Part of a small language model's weights: 16 layers, 2 heads of 32 (1 for keys and values).
Each number is 128 + 24 x the weight over its row's rms, rounded and kept within 0 to 255. Layers, rows and columns count from 0. Numbers have three digits each. The size before them is the row's rms in percent of the matrix's.

# o: layer 5 attention output (transposed), 64x64, rms 0.138, rows 21-31,52-63, columns 0-63
# v: layer 5 attention value, 32x64, rms 0.133, rows 21-31, columns 0-63
# gate: layer 5 MLP gate, 128x64, rms 0.167, rows 0-55, columns 0-63
# up: layer 5 MLP up, 128x64, rms 0.151, rows 0-54, columns 0-63
# down: layer 5 MLP down (transposed), 128x64, rms 0.104, rows 0-54, columns 0-63
o52 080:128115120084138143118130138087121131151119137116118146089140196161116136118172153148144082133151117169104123136125119136150095119110110121140156099153118136137115160086089112118109069151146148
v21 102:137096100126148110137082072134113112104136121165100149138174124107153162124119157144122086138119133111147141103143146112097155185109130123096148114135119131175133099125111120131142141134065110
o21 100:173122110125131150163142106162085092132119098109108116143111096120144117138105136123174148103139150118130126116114135094143120113123044112165100179108148141154130151101103141123120126102103121
o53 096:202136125116126143149150102162133124119100132118124098156150147123191094150133093116154102119127174099154112139118126139146099118114114122108129152109150133166116178118088146128123081132117131
v22 107:128156128109148131143148126092082126112163150143168190128150117063131158093116130125097153096093117154093114114129121122162156121086137145127147136104148118095146124128099152136100146110138143
o22 086:084155111140147153138120158147145128193168168139146164080114146143113125137159113148132140142087118155117145126178143150124087134157121135153149119166103108151143108146127121144138149130145087
o54 117:087106136131166131181120113147103101144126119111059113143161119147144125148145107135136169117168162125123076131109117178106132146115129109128093149098126121125112130115120138118093156111085143
v23 097:150154160122130102096132104142088161088119096129163151122159102136093109154109127126100138136119107182130083108171127132168140115153139108138146148112143171142145166090148118107160116124117118
o23 098:108147120102141117129113153104136084149088095118154164101147087142098140153131167132103120132117097107129103142126145110129138096103138171133143116165115091101133145121117097125171190135118088
o55 097:137137137112114142118161097160090121131145113138119137105150169119149118129114094184138163108119087115091146135165130137173140158117122157147136112102147124129132106119117157083117074149078106
v24 089:142179139140163137171111119118150112129119121137143127106124168141127117137140153119091167102161166137135111098138141097128115110175161059115136119123135168147167131125099110111141114091092133
o24 105:129151129168172120115135086114150127101098130113114086089152157108130120124151145115116148141110112110147106125128153140193085095105141144105126141123110080100164166127114106113177118140130138
o56 093:149127089118179154101161095148140097124097127169131145128143103141154125119106092111137107144115127138088118116143130135093117123129107112095097110113102115139114135115128069122167090171074133
v25 111:137127116143132141090114117109159108098107103111136144113135098188081130119109091121130122129137093076099120121173135163112091144115100139145108139114177099107123134144172082114122116128154119
o25 080:098113119120146133106105142122126131110111130168136092153127144120105141129144163134128122138082074153151165071193123144133161156148165118082124141130136118071128092137126136115113116148118130
o57 101:128112096053142096144125184110153154133134142156129159107094117111057149101097150121109127126139102097103144121104105117146124119112116124113131120139142151095157114153167123113120156116140138
v26 095:136141100123100115164123156143106096068115146132152131134134173116118088110122107131084129122164126140123139127117126129119089126120124098059139106143104073147089144127118106152139140082131152
o26 101:104107151136146148120152098142129089103099127151127110178129122143161103133070125089143137096164107101114128146143126097149125133151079155086147126154109122090127154153120150138161167122137105
o58 104:183109145117114147149125141144111134106067134126144114112098093074179118100102131131149128110115130111154073145132109116159136136143106087115118142131104112118172141144126149092142084137118142
v27 101:139130103162124130152152133124136145147114140131120126122118111129139201081159095098138140114160134180136145124167141128168167106147119154139114103087125110074107130120085115146143119157132157
o27 096:118134117156094128125146083152133117121126105114118130144143093143147161107137114121118127123105129172134141177169119166103157143144202142150103120120153123129112117143167100152087128101167096
o59 097:132101133166135141128123156138150122142109127080107114124143119152081140139139131134112140153125157153125141173109094192095099139116147119129079144141123116081120137156116065154135137148089134
v28 115:111134104122139090124154154085050134139148113132109139156124128123172164160149110086111144111070102113121146128141102111142154117116131130158119122117131127127109095145094154118116107137077145
o28 103:115129093163135149144087140134122155164138181126122134125127150128135106157129069139108099145131146137128119179117143131133124096116144104166143140126119120134127132130120160171062157125079166
o60 129:102107155121135123183120149165147142150136153128097113118151130145100094133167108124135142140173122150128122130095122168112121142152146139153102192139148140170148147153123143136097161140077157
v29 092:125158109096120144168196127140128118129125127112106147134186154119124150148171136135128132082126106097116134133154137138152106127148153133123113112137164129097132122157078095142090166110092097
o29 125:167132110145176151140107120136138097153121123110144063069112163120145079163126149157110133154154128117126136151132087163156145161120115128149111130131121101152114119157098121170128126145143111
o61 099:103089108152111147162122171089114161117123127122160132165155102126121135157135111135100087133118115133114078097133122174103160081171131135080112135110111136125107112088156135142120153129132136
v30 100:130128138086165145137098111127114143102141066119114116099135156150105153080129110135098172125101127125115145113114123113146151113097125154154158140145111079139162134115130116165116061119125100
o30 084:144130153135131157157110144068120132144121126135123112112135155109071155107092129125160084122089098129144187136136105107120136166071091134138120126089099100147149127147119156124133130128117140
o62 105:159147162113079088091125123158107145101139127144142155137115117137166140111089103140188148117123160112124131146138162171126166159130144127156131107151108131112136130128155168149098092148101146
v31 114:078090135118108142137116138091139118096079132122097133124094092115119158097100159082134166129073140151157167139132074143127152122126124132094110143125113113109132146141111121143104146127162140
o31 118:140144143128102093160145147132174160130104118089129165162104093122135162058118110096118130159103185156166108142118106130125117179155134103117136152126109147133133127133134149131120116137112143
o63 091:142132102121140117118147078139104146119133143088082094138114125140153173120100123120148125154117157150168127140134151144060158181098136095143146154117167129127131162129135132158119153091128125
gate0 116:167113146116140142148117141142116155109092182140122143099131124141154154098128151157095105180125130127096196096142125163119157110139086137134157107169130119125143078137126097132133138117127116
up0 106:113156107114101092136149137150108097177163108160137126089130155155125096104102107142155128144096089107139122116097160084120110125147119097085086132131161129127109157100142152102134163111124134
down0 106:100103117123098135106128153145132115158137139114124104133116101088084111120134086108122174146128141128112137117128151096142093125166108111176137073125151146124121190123176164129091139140129107
gate1 081:114131146123143121137130130145078117139136144130105135155121111096160095167150128179105127138130170144141122120110142119103075135131155105126082112157116109139076117171169092106124098119170125
up1 093:085093158149110144131117139129113127137148134130148128137111108133118130114153156096080187106108132099107128090073100130154110100109085116157084123121146123112155143124138124087183131128135142
down1 098:109148163202124176156135100116146077126116120092108108105095116126132142108168143143109177108101092105113106137103106128156139143104090126122104155127154134124151124152122138115161127121137116
gate2 093:111162112179134146126126143111150118114110128193107143096130103134130125114170155143119117119165181154144107139136138121097092130141164104120137134164130134155180108121106111130103155137133183
up2 096:118150088139155088145113134124140094151088138137138127065098062136154098095124118146151124112097135173091119149122130132116119153150155113103111116165105124166136145133140146136128120143111088
down2 093:120127134131130144105128139150157136143159116099133127127113170118141109125155098096179163116137149182099133117128176163086143147152147123102107081126157095127120135091165122114142121129108181
gate3 096:153113166133142142112147129121103152101171142168158120104076106133130141116173103135102133109107119112116166139140094175107125136189124109135077090108102129133103117141113101142132141152119106
up3 116:125145119151126131118071165139163126152139185141121119150143083099127143155135146127144144117152142092123135131138115122109159155110154108098123156138087168122160119087162094146168154090132130
down3 100:140150124156111164138147175116126156130147110108123145123091106151078117153084108149163130164126132114135155138140142119111159095140143154110111130082089173154180145117119093131106157122140125
gate4 112:116091123147139131141101177138131143107117149154132138118138117095135173085158144122101109137171141125108140080110176146155175145139132106131118107152120129139182149110136083113142154117101160
up4 101:170132105098152116133123144091137117126153135130162084121094109139098148133114129130105141103130171110142079160153153096143143133125146144107110131096099166093140149161126136074109109095135172
down4 109:100109095129129110089113121164154111136141121129139124153107103185139137142183132142153113103094143150107108118125165126154115095119129128121155096129162121109073198154130150122123122154120109
gate5 104:152122116124117117102139155140100144120128121140104102084117122146117063173130101124120105173139144178049143130128142134155125163152130112162120153129151137133110157120130116095111165140137115
up5 098:144135111175155127108140108135162161123165098170104148080162142107188158146140146142134081104131127122113107118096124133096105121137085111130133127126100091106112113128113141107106102129165102
down5 098:158146109155112132067126138183124157154138148106130127112185127129122106137120099135126108161141151121117123136126136152104161109135106111094145117133118122155079083081101158131147110108150088
gate6 101:126082152170140128104124147090131157103124118129093139131172094099112107163137097135150143125104153094091103152132143108134162126109169123089141132146079114138120132166122075153143120133121148
up6 098:104116102079130126117142103155130089132084124111118151154115115135218170123135114143143108125152103118128152169145182121110145099124115154137154123142100107096134109153119124144121115142114152
down6 095:126085113108114103154141106175153152175120117127128115152107091102161148155151154125120106142142126167128174157142173076132116108123129144133119135171120121100144099169124131116147174138136126
gate7 103:129117146155128124100145118156148146129139144143142141112099118150134179172162110125132111156175143102122107135103132188116142148164174133137103146136105160166149180138135114149133122160082131
up7 107:109134127133139150135145114142114109160089096117156156097125126098142133125164157114159122150091141147165170091135173099126141115153096150123129139141164135068172123088151151149124141155136113
down7 101:137135093130090139150130114107125161090138098110127120116101079110154116104124122168078109144138124122122120119170149107154157118143115114115121165138142120163132076160107185144139080111113120
gate8 095:099106128127158102170139142149110103126131122153131116102142120117109128150144164136110139169173121112104118113116126136162111192158130057085116144138125073123126134149135111110137125128116176
up8 098:123124136132153143144150112143094141146163144126070120136103109159138073157190154117133143090145114132158120134137149112134106141106127096104152162154144091115083115160129128156104118164125149
down8 104:139145115105123121115119127128112143121141082110131152132169104129066085144188209118142122146140127133130129123150158139123115113150133132124107166097134139097113103132135149142127089138124180
gate9 098:151108183122127119146119135160146124141132162112141137098129096162126160144161150095097123136131133162118084119182112114131177136173109127128144135136135184143139086122149107116107144145111165
up9 095:097111163105149117164120120179098153162132146140116154147102129138142143144173115107151125114147143120140081130144130170149157150113080121113123143128106169157122086104112123103099142162110167
down9 090:150131117145156130151136110082120186080147128140078112128139096103156127121148149121119096131151131148143092135141114167114098127113164156122102129095172102122130093107084110118146110126166137
gate10 114:150124155137128132145095194133099134132112145128117096064132118116116134117184109104145138134129141148120132170145094196120097149121138144120146132170147134135115156143155114105148117163134157
up10 105:122130164142134180078096118143151127140102140081132140111119126096106126153146168139127153122162153183115091135109146117105136159153136094142163118132179145149120138153139136118157143098094134
down10 090:139132127127093145155172127135170119096118123080108128102140148163093165123124129143148103146137110120142112114156111181164159085122126144113118159149137169127152078123123133127114146173162150
gate11 092:122126096135166141082141157127126135108061148144128101124137127154138148142147131155081124110135116105066108132121156133102113144134135170110102096155135103084121121127118125148161137136104183
up11 111:115129183110115110087128100148154114117137102120161136098125123145129092104117144162089122152145123137136133131097113110119112128087075122156133111153153108147106124149119113192123120072169117
down11 098:153183140108105122116132089125130107177110116114130090134146156136143123102142143145107179116137075125098121122141074117113154125101123123132139151104137122155157098069119162155106113114117108
gate12 094:135162131130147104111125135138132127138118130103123121128102070113127106149147138105097137163122144187118153170191133146112097132155155115148143065173143147182117102132119112130114121129117133
up12 104:128071160151140107148145153119152093151154147131105146144119126130108137092110098149123127115138182141109109114111158119078147158145123115106141133140117140179141153161162128111103077154129094
down12 100:144123144128141114109151124149125180124109122114137137106155126143133117158115084127159106131083158123081133113100167150113113109122118140128133073155170106141126123120148100155165148068086153
gate13 083:152091138165151152117117120126142121102153133120104152094117074152170113139142117121167167120124153141170111128099113130095141133146142111093131117176101131176138112121087146084114153114100130
up13 097:083148071091151066140131117097099110141098075140127127141123121102149141162117105143107139148161106082147089125096161116139123142128153099126134119108146111130130138106093146107137145146144115
down13 095:131133120079135147131130094137104157114114114074151117115097126114118123162176138139117141127134144143147078112120168118105134117099115100185136116119122120091101127108077095136151101084103122
gate14 090:110137091121116134115128160101153097118179145143111139150132112060081164139164143113148135169139117106122166159140129138103114137112118118141138098098111131140094089128129104097139168124167138
up14 094:112113138149110097130128141142151117160157122200146137131106122134119109118122186146131094108142128129114150104109142126120194132108105152105137150109181068122115152140139112116131153096155128
down14 094:160117103140153093151119103156143129110091120117082155096165113094150177150139167124114113118123105091140122119159081147095118143115103137128130115134069147124100090121114140165136116109126137
gate15 087:122122191154125120120164122140118126087141096114148136118085154106128141118147163112131172172156150141126151114113117143104137156154124130141107092179109116134112102092118154112190126115126105
up15 109:142108137144150123087109128102097123087135165119120118106138129147138094088162126098104092135132123146110177105103141114141143149169112086162142143152100141087110111134131121110105118158077090
down15 111:140158106101139119168149156154124139136126132135148126145136143146098109096096107139133125131157155127122108134110111198080088158120137115128110135125073156139119103122130065092158148100135109
gate16 094:097118118145171109170159087115138165101152144186130107107132147118154127101117132125116120080125136161097123139159122142160127124135131110080132135136085146170147121107109169118156160136141155
up16 109:144137148129105121174178098149091105134127095123150115131140089107111102107085147176128126162176119145139162124116126121134112144114093143128149121098147124101132150116140110109122112172190144
down16 102:149172123125100159140137117139179114156145128119126098114104142099112144154109107122114148146164101143176114135112104114120156153104108146147151141175127111141089118124120190118098093144168101
gate17 084:119150105105142151144150143149092102126095117130101121114112203159178099115122134135117131152118137153135104172135126106138092119140160130128137102147153151176135162189130148116128120130156108
up17 097:134124163129122130074162116135145121146126123121149131143144131145119095163093124149109161103158158164075127123147101131173134141078168156141135159132092157125129145117151149139159080104112133
down17 089:165121158103134135151167168089098155135126117157114110134117128159126090099143139147153118145174123110146129122123121171131086151115147126123079088160132082113128100178127138132137129109140167
gate18 114:077115138124189090107123115130144147156128098143135097132114158107178153144131114128098096150154160126108137173146132159133088111178137133104106109124128113096101131095092119134126101137142126
up18 104:136104136128101123083121132111128110178116092146134107132129187096113111122086135120100133118110136134109152142103129132139121178153119108134095106133115115109137102082160107126099115166119057
down18 124:081105121132116149153130142115174180114139094147130097159120154129128164150104111127140148151140111154110130156113083139137098086130136154107156111126125161132128101125051126134120107166133131
gate19 094:121166149130128112126154116128116117109114149133133132156130119115093118140159120148066081121170142177116149153127102119137129165142151144123183122171134148136186134119084130122117088140156135
up19 099:152095129124138087124111128129104145133104102119128156096187132127143133099125149119135130096142119101146063166096096147102129176142161092093142129134155134154124148120138101148158123104143168
down19 093:123148163116157079093103107136176145127102129102118132138140128155100141133143170136168125104127138119107125156150119149098167168145161128089143149086097170120135133114140153126147183130126122
gate20 116:111129136127166137112110158156119153123144156131127141141125151096135162095131105131122137128197118115085147135121113140130140144156119163110167089109125115163126159152104126063172171140128153
up20 104:055119121129191112141102119160113107116093163105145107116124122117145118154128117127143099141156154128133108120085093117112129127102129135123122101114161145125148162111143119132164101083169091
down20 103:108134101154155130177115130121123126150115118136098113111115115131092091102152150158149134142174195148155145118140131110103114149108131192134120089146138144161112113114107141134157148177143120
gate21 084:131139091106138159107144153129112142115115112127128121102122196126131127127135143089128112136124101125114175066121090093145116132124120123119178102113134155164140100085152121156149131113176160
up21 097:118141095158137101120133124151133140124093113155150101140135154107112167151113156102154195150139155145139112121091148153127173136130109158152120181084141127101122172131098114139125132125115088
down21 094:106134137130089094107149115139118158174129154125146109089119122149162123147142123122139117087126098195126123143161136135111101135146127147095161138117145079161188127143122142146118135138140079
gate22 077:129122107104138132138176079140122116161135117171123144110107175127138129165092158112128137131115154096127138108106103100129163129111085111183146133112141127165142092101126093168110103142150151
up22 101:132194118167127129152110111148104169121153115100156137156083128127139090128137123096185165094092165143109088143120150141148138146154154139110132155150113144115123131131122109130128148138167104
down22 088:122172109138134134110132153126143166137155149182137126143142115166131125136147140103160137150132181144114162089134138144199126133152073141165114109099109124111127146126173110103111138141141132
gate23 103:100132112130132114091139137096115183145150158127114116111116137135152127135108073113118133175149126123139151087149190117118150086155100117148141078112087159150131155118105115104155125127119140
up23 105:094080184154168123157134120102152131159148144131114117122116117171128140135119084112130145132136167149094143127139137147089143113119136178131133132102059147130133107159102129104120101146105136
down23 110:110117108144124128149124195107105120126137128119129134096126133152134103112107077100105113152143167129115128101146113170146111122131136149100085095132129124092117117089170132091178091147115166
gate24 105:085170109106183126155099140146128112101126161143117125102070124148129118135134123152137117146153150116127137148115159142117154139139193148127093130127095081145157123121141162125131168108164139
up24 103:137156154121131135139095128130096118093112136131087145127129110114145155147132130160073094091155107160094128129131122139156125123067114115071130135095136101125084155088117123097140103114137155
down24 111:105150140118150115130136149150132128131125191140103146102091189172088112109134134147138123144137106156187118133148155166111078146139135172124108127128110097133125137096133141144099126162130118
gate25 091:169163112111107109093158119117117132182147115175115123120140125112102112108166143158127135152092112196142107096158105138150111123114149134160157104139156146134157142104124101149152129130092128
up25 091:125133119090084134138145143190118120085133146096146123172086152120120119150145098146122121201131149161125120116104124140130088126125122151163111158128115139130128141135170140119150141075112120
down25 086:115135143176146144129131152087156104089123108141139173125144129154111111142112144164146123138111176111142096141155083102108124119075088137114157115144151138155137154116138099139084150095146108
gate26 097:142147146119164096141155148115145112158116128135130104114090105102139145140156171120110171178095117106153135145135132161161129120160100106109100118154092111151109106127120071142121086140103159
up26 102:133145135154110164127140115107134140099119142130091117116132137137160134111101114121137165105146134104178101193102156090080114094179108160127125105127134087138126101147102137151127130123175125
down26 103:116126102133161124101116116123135142139117152064127155151101148126119157099120132098168147146130110088099153166153159101132090171151110148118177123146119128141108106148152124165103107110171125
gate27 091:106118127129138107109127150100137138136146091142143144130129098161099165143097168142115080146145179146123085153101124130124103174149140133105099127170117119089149113104158126111149139077096132
up27 105:115122108138145130137169126124105133119144158158151173113106118166094134177159171143156175181108130153140142158129094086145148144131144108139128140109127136161134133159114116104079161126122128
down27 103:110165156117080172109132100110097117089114138081129140096127103092160112101074183163141140140155107124144144137146136089143114136123150124130151126148137124107122139105147096106128127088149129
gate28 111:090115150161133103090130109132125098093131108120130072128087132086120140142172119098087092159152141120131164086139129150132140142142150131093093106155160133133141116101109144105114110153161127
up28 107:133134162131126166126101101132118104105115131117099138128060139136140103142130125168134097112079106147104116122138073149107124133133175178109129096149134113149100083112122082125142123099131124
down28 115:145115126120141151111146109140104131107155111096152090155115154078101150165156148093114149157154151088153114113158107166114101110160119135160080136121096143141115154089150107094117119123142129
gate29 113:162094143105148146104129166067147117118134152126103098121122131125130133110197132144123140166146134122121106121165170148148159145118162117124126120165127157167154115145128104098137111100098168
up29 113:119078121115102110129134149124134098153092139114094154096081114070132096112141123099135171129141131135141126130116191148120151137102094128121138152152122161160118121086139168131138112152122161
down29 119:126117155160079117126173129096163133094121100128095148173115127127148122140137164107143089107147154113078113149141123162099120134160119124125117136110176139142136090142139112093118117106075140
gate30 108:132170122146131106116145155101108105165123137129101120112105111159159123092128111152140105127140144144124141101164152167118123154181136140090134076090128147120178121147139130106129078131102170
up30 108:102141104130098142104167139086117113128164107130099114091084120158144141105129124128177117123124140167152113126164128166123099116136166146108110113089104133124112110106086172163139121140163157
down30 114:143148129110170114122130117123115124136120134141074139117113160107146169138139176126124144087118119132137129157150113116119147196148156153119129144152113079134149110122096104169119114096146189
gate31 090:124133091129144133105144148128153140115058128141137115127117122137103113121118120125134076135122130098052105098119130145167101101151138115117141112122084121169163126104092144116135167131165101
up31 087:127140124145110104154101156131109128127106137136152183103121149132114165081134102121130148127143073150117095136132150129167096128122143117087119146164125166109185068139102123138134123102146126
down31 090:139157106087139116102145166097145122105136154156113133163128137108138136201164111116102144143127146120117090099107139171145122168140166121124152122130124079114108174133168116131096131128140127
gate32 097:127138097092160116170111145102130151141115123131138123093120106150137149137138060150126070122103125130122131117145112131187143113134115101126119101147129169149136097082127120108154119129070154
up32 110:174139151148117109128128138155131113101164106120145121097131088110103097145092132120155147102143098086092091164160160111142131109118127162157097122109123126132144112142126145123076124120063134
down32 106:109114157160134156114109118113134096147134128169109119116096133134139127103192135141128126143107123143170163135075129082076144157135104173132158160111158115102130155140125107157121126145160131
gate33 097:117123126154121059132111115157119144119103174116127146076098119109165138120159154139097147113133169125095130130125175136148138091093137080122127117158095107120115146115147107117089141101121135
up33 090:122137196146128140110104114123074155147119146111119112127132088114166144110139127120119124096145118114109116138128170113103092128139099106160096079162160087150136143144146155082130106137133158
down33 089:127188107154147143126117149092130150161122139119086107142191125163163132097110163134139108090125087101119138171123140129153127143136112145115098144146137122169118108138176126149142094126149133
gate34 116:118133134137135139080128112105122165118111108139142123080084137117163107069169133135111143169098185152117160098127173122108102107143161100129129148125092139118139110123157108111136105122135134
up34 092:115154123116120129092169124105118130099146112090083113131118130148107139159137133095119153139179157120110148149163143111144082114073130155114137141139116092146148112152145097121100135173105083
down34 091:130157131139102077141150097121143095132145141131146131148087081123157152173110123110180146167143175116087118141133087122130133115092161147156134129129150108108132112132119142145114162158103100
gate35 101:101111127130168109096073164136141132169132125160102128152138142144132133133151128134091094129150146119107139097123124146139162152157165116045115133167139096129156137140129142161146149150117120
up35 099:128151143112085095116100099148073140109107135129165145151126110126129111144142135143110076110173147131132102158116144091085163139141125122146150146125124114117123110156122065147116115181106142
down35 095:136104096146121110109128159169191109127139143125098136134124120171123103120154153093174117104134128108150056114094145122117132112138127116134127140144096159133075157144130122107130150123087108
gate36 115:075129138116152098126113144134117225124127122171097120121134123100129158112134116092131150119169110100124166102123143152135118143141144132130143147131093168097133144130158099123138150157120152
up36 097:130120121143133098159082120109116115124134130115100141126117127156125151111101135092168149084182173147081123093112105134130146158119082123093156165124177136101127162115125131139131150120140160
down36 094:122147116161139158149139144126159153151142136160114139090138144085148115122161117123122108091155126140157171117125099094122163145143144131159145174154158143113119131079150150135140149159163183
gate37 099:122103131140121134156111120121171106116098106144155137112163113144153152158140140125157131150147146074130131146095158111127166132174147127084155127153105145094130145105073129135139151110069148
up37 093:098153169128141201122112138099124129123109135102153150134097110119068133080149120140138114142080133151142127104153099122152105110135137141153117133135136121145160110135162147155173166138146148
down37 099:152129134154121135081135144123142111126140146102104118133156141147118157127098076140161143109104110096153167168098114120122175138131122068163143128149137128148124117143181120181135145126152104
gate38 099:143126096090139139118124151152172145116157145109088125131134116126170155157134162125093086145133162130122119140084163124132182126128161149136109063120116141132156114113117168099141109129155120
up38 107:116124119161150116138139101139132126118129121130147104124140118117111137098171130092170157141099132110133168114172132147063122149137170102092085121119149135080110111130119086181114128108130104
down38 106:144107149150126139145135178148126119170129124135136118150102128106145122166115120162131145163120128081107160136180149108148167087121117168159151112141158142136153126139152202131105147133142133
gate39 106:089106117162142089100130132106143143143135158178120098061134156134115186119137119151132082186155140121106153128121159117163121115122127101138142110164111111136138140120144162115118138130141116
up39 114:102104130125098127150100149106108126194098075102108163111120134156134147115108136103128145137135123140153136093106069125120157174165127098146121119161115125106119115126166101121147151099143108
down39 112:118139092074164102112136131162103147098159113105120109180133089121119110074137099142123121142102165097131097115102123150105126097166157121139092133140118151137163127118133143175128107139132141
gate40 100:100135138111117155097164136103100119136131122149121109143143104137154102112112089134161145129131110095103127125135142168154146134160104136114146140172115117106105137160098118070195134152180145
up40 112:109143175106121100131140140104136149167129146112104110151107163148181118136131112143130127167135100113109147146112110129095115115169147097126109144151115180096129143128147196118114093095152116
down40 112:115136099136147086127138136105145132094135117166085126127128138123148130130122078105188120153108138129129100134111136150138052166139138124121148134125154093139142116158127141087127107104177164
gate41 109:117079137132151093119144130104124146137101148140114111094125098144124145131125134149109161110159211160093136078109131146113129174139112094126190117140149106135118145102128137131107120112110139
up41 099:154094182116140152102091104173152143118130154136155073112122105117114181140123126134122153101140129127108140156127145102114143137124123111152111112096133151128134166115176104136125190096114122
down41 099:119129139120124108153095114155165129115121129114106075121179123151137174119145107177116115110118145133154111120137105053088128151124138126135122143129120165144143115074105148159115150097109125
gate42 101:133149100151143129145122145133099168159142125148167110108134122148152110117132155160140117117125154137137130106151158115158112182126099112114137094181119174151167119155101167093130129180156128
up42 093:118113155142161110123118163118150120112139097164083123146174121101129125131117158115149171133138155134139112127093111135120143132116124101142153171132186115135142146181148063087112148121116142
down42 104:123093109113129122137166159197150141180123142114126155123140118164134124120117114154121122124116149121135135152131197109098115099112123127106108084153139135097118135143127178107120165166105108
gate43 125:084147169147122096146130178130112168140118094135109108123142150121116127150130120121103155147077146139067157121098133181094171125145125127086122143134151113125121111131114091119143091128139130
up43 094:134105133129132104096153126117174153174129157138146117159134130156124094087132157123163116103129133146160179116105112111151112148157095149142126116141111112117184116169150143121122154078121162
down43 102:102097120097118164099081136156129147137150148185144133125080147143134107130136123050121142127132141131120138119095140132150090108106074129156120071126139151128109116141121117132129106115106111
gate44 089:092143126126123104153129121125142118104142134108096099130129124154108088129157167109124127129124143149114117070088153149136101127172102149112145152164094197118140133071130125139101145155115151
up44 095:081117124085112148123114123126158140129138109092118079103147127114136173157126090104132139140092098151053130178109146109132121112099119128130118121105111122117114078159137136161140114124140148
down44 091:108121118112124111103134146134089084145126123110138114114134130078121132092159124111146152103096095150118087152106149131121147144115073102116156116110176141109110114093151161150075124130105168
gate45 093:087120174134131120150153162134117126155178154128153118090131104110099126136122146117098110153110161158133097148153097136141143157122140050117109093142134131153122144103139119094104143140165113
up45 102:139076090111169120120175118122101102155116133127144150113108113128134143078129151115167095104087147136116170151110111142126147124118133109128110117157108127118145139118170124167147125131066168
down45 104:122103113098144111119136084129123113138142140135107111137116128134168143143116104140121128093085134183156136125154111070090126120138119104119110122131080152152155140145183113178126150179140138
gate46 090:150175130092156132134138151112109144118163098132124171118081132171188102142139140112126094110104161117120115129101159133107126115140139159122125098170096159127153129134145119082127099143164122
up46 104:140140106149168152116163136118151150117135147145089145151072126087137137151114104151104152149167112091129155101108096135094102126128143151119094096106123115164164123143179130135122099117121094
down46 103:162114132115144153079155138135147141099147155122138136148096112120115140120118121116165140169182148126135117106153116120099160120176158153111108121138093202154147115116137126154157111159145141
gate47 098:118119151105157133129138147173127102050137135092129110067139114123134172151122117123122167129149109111099153156124108141123151180104135129107137126125120132144140186168109126130112111136140147
up47 105:140131160088137125110138100140097155131151074147111167119122160199141118108151131151142132081130099097116169108103138110077120118112151137156128135118138128141124146169102129133165144147109129
down47 108:171125145089116148109135098127142144169168117123103126140138161122136111162119142150150072109088123109107146128141118085100153142107154091129106141130159137126145126195084108160117130114127128
gate48 127:087098135120169103111134128132149150145104156157146081092128120146129150140146149093107096160169153161100154106131126147165159118177133117101135097164125132132171125116149103127134146116104100
up48 110:119107108133136099166115111129120109089110131124149116148113114123155133146146132096181150142144149188132149122094107128098122127145066129131103132106060144132088103113121137126132108120107077
down48 106:158115114155124141147143122121096109103129155123109133153156121119127160110102131194110084076078129082122145165153145142102135129082141108153123169124142145127121120118130129121114180116151106
gate49 111:123123186114143123110116135132137131096101070136107109099114105132168146119133132170134125158128152119122173114135085158135130118153121120096147127102067139113149093135116170082133100111142149
up49 102:143110104115110157121143162089136139113158114120131129086177097138112108130140140137092105115133133197106169125166148139116103097108147161119124132158126138120138131081134120133171139157077130
down49 100:121126128099149132187091130131116166124157131117161161140157156084160160121114090174106114154145138095099139127118149161102110145112120127147134134156138094144100110110102147126153088167122112
gate50 101:156160168083163133121138143109143141158141122130069130098110146184135130134134128108132109152143124153139129121166135171124153150147161102113084133105087143102138126126126112128142118164081163
up50 099:163104147130123156127112151106172149119149114101114135103080124101125158113132106107148139132147096102119139130139109150188119160133125137127176095153122102091122129074177136140106112113108095
down50 103:084132140110109126105105127136108137105190113153136109093096131162137107118127124144086128158100110153123125117133123116100128121173077111132123173141111140113135088165100145086104145147090155
gate51 095:094120157129132070089157144126113122147114113159142184124146111110103092097133132098178129117144189126107160131121133141099120141098145141110142134124153107100116131137154116149146089110130170
up51 097:139137118114099106125137106121152099134185115122133109153137135153140148106136095175143107097174158140097110120169160123135116100174158119094091148133117122096126136137109154113101141071136156
down51 093:157135105121119112146122070105140164139162105145191104154130120144170094123119120136145149105161116139103138160104143114110143109166102144141150142108128117116165180133105120118114113100175142
gate52 103:128105149141116085110119121152124103132144131152117080104129082094154115131119108145113107122161148125120109171090147179145124140127142145152130126152131177127094106140166103091155078160147136
up52 099:139142109126140085136116125135158089092140141178150102107106148123165115107105095119136127137113126189181107111098113118151177129110172158110128105115097163117111133169127129146132130115129109
down52 106:117117132129132111065126099145112118122154114159150116151125149145194131105148160113124156100162166151182147138104115141132134145128150128129142169144108153121077124084152126154116139129097106
gate53 119:089100157163151131138133110106143152130128139129144136134113138158121086125111146162115133200151135153141142135125119172151085130153133124097125083143092102107172096143097111134166135164132117
up53 104:131151163122144134123143115106119114150153116117101112099137140142158080142089155122116108145137159143163121109150151108136126154118111062134120151106163134117146105105080147102123119068077146
down53 115:104164133133105098147152130125137108102115112130129096140088144184139127100136144154122133106144112137179109140112190170135113129126154150130066105161118109112110150152134107160113122136174129
gate54 095:104147125106133153117113119146157109093146158176158129145098096130151097134147112093130126130117132079102107180146090106152121118172125100134144140153080119109108124130162134148090107133112169
up54 080:127119134126110128127144148122116108169127142142123122145206132139137155120115116141123151117130092150141159119097161135092085197155110138153150108117130159177168165127125148116139160143140108
down54 082:178127078126070163127150116147140106109107101135169092133141163108138117158117119105125127100096154134160102127134156122122154114145118127084138100117111183103153134135109115108112172131128111
gate55 108:097157132147111115125120154154150155146119134155097107096123158136116147102112129094077101176110162105139174117118152139133109083145157099116148107186110115125178117131145140120125110125129158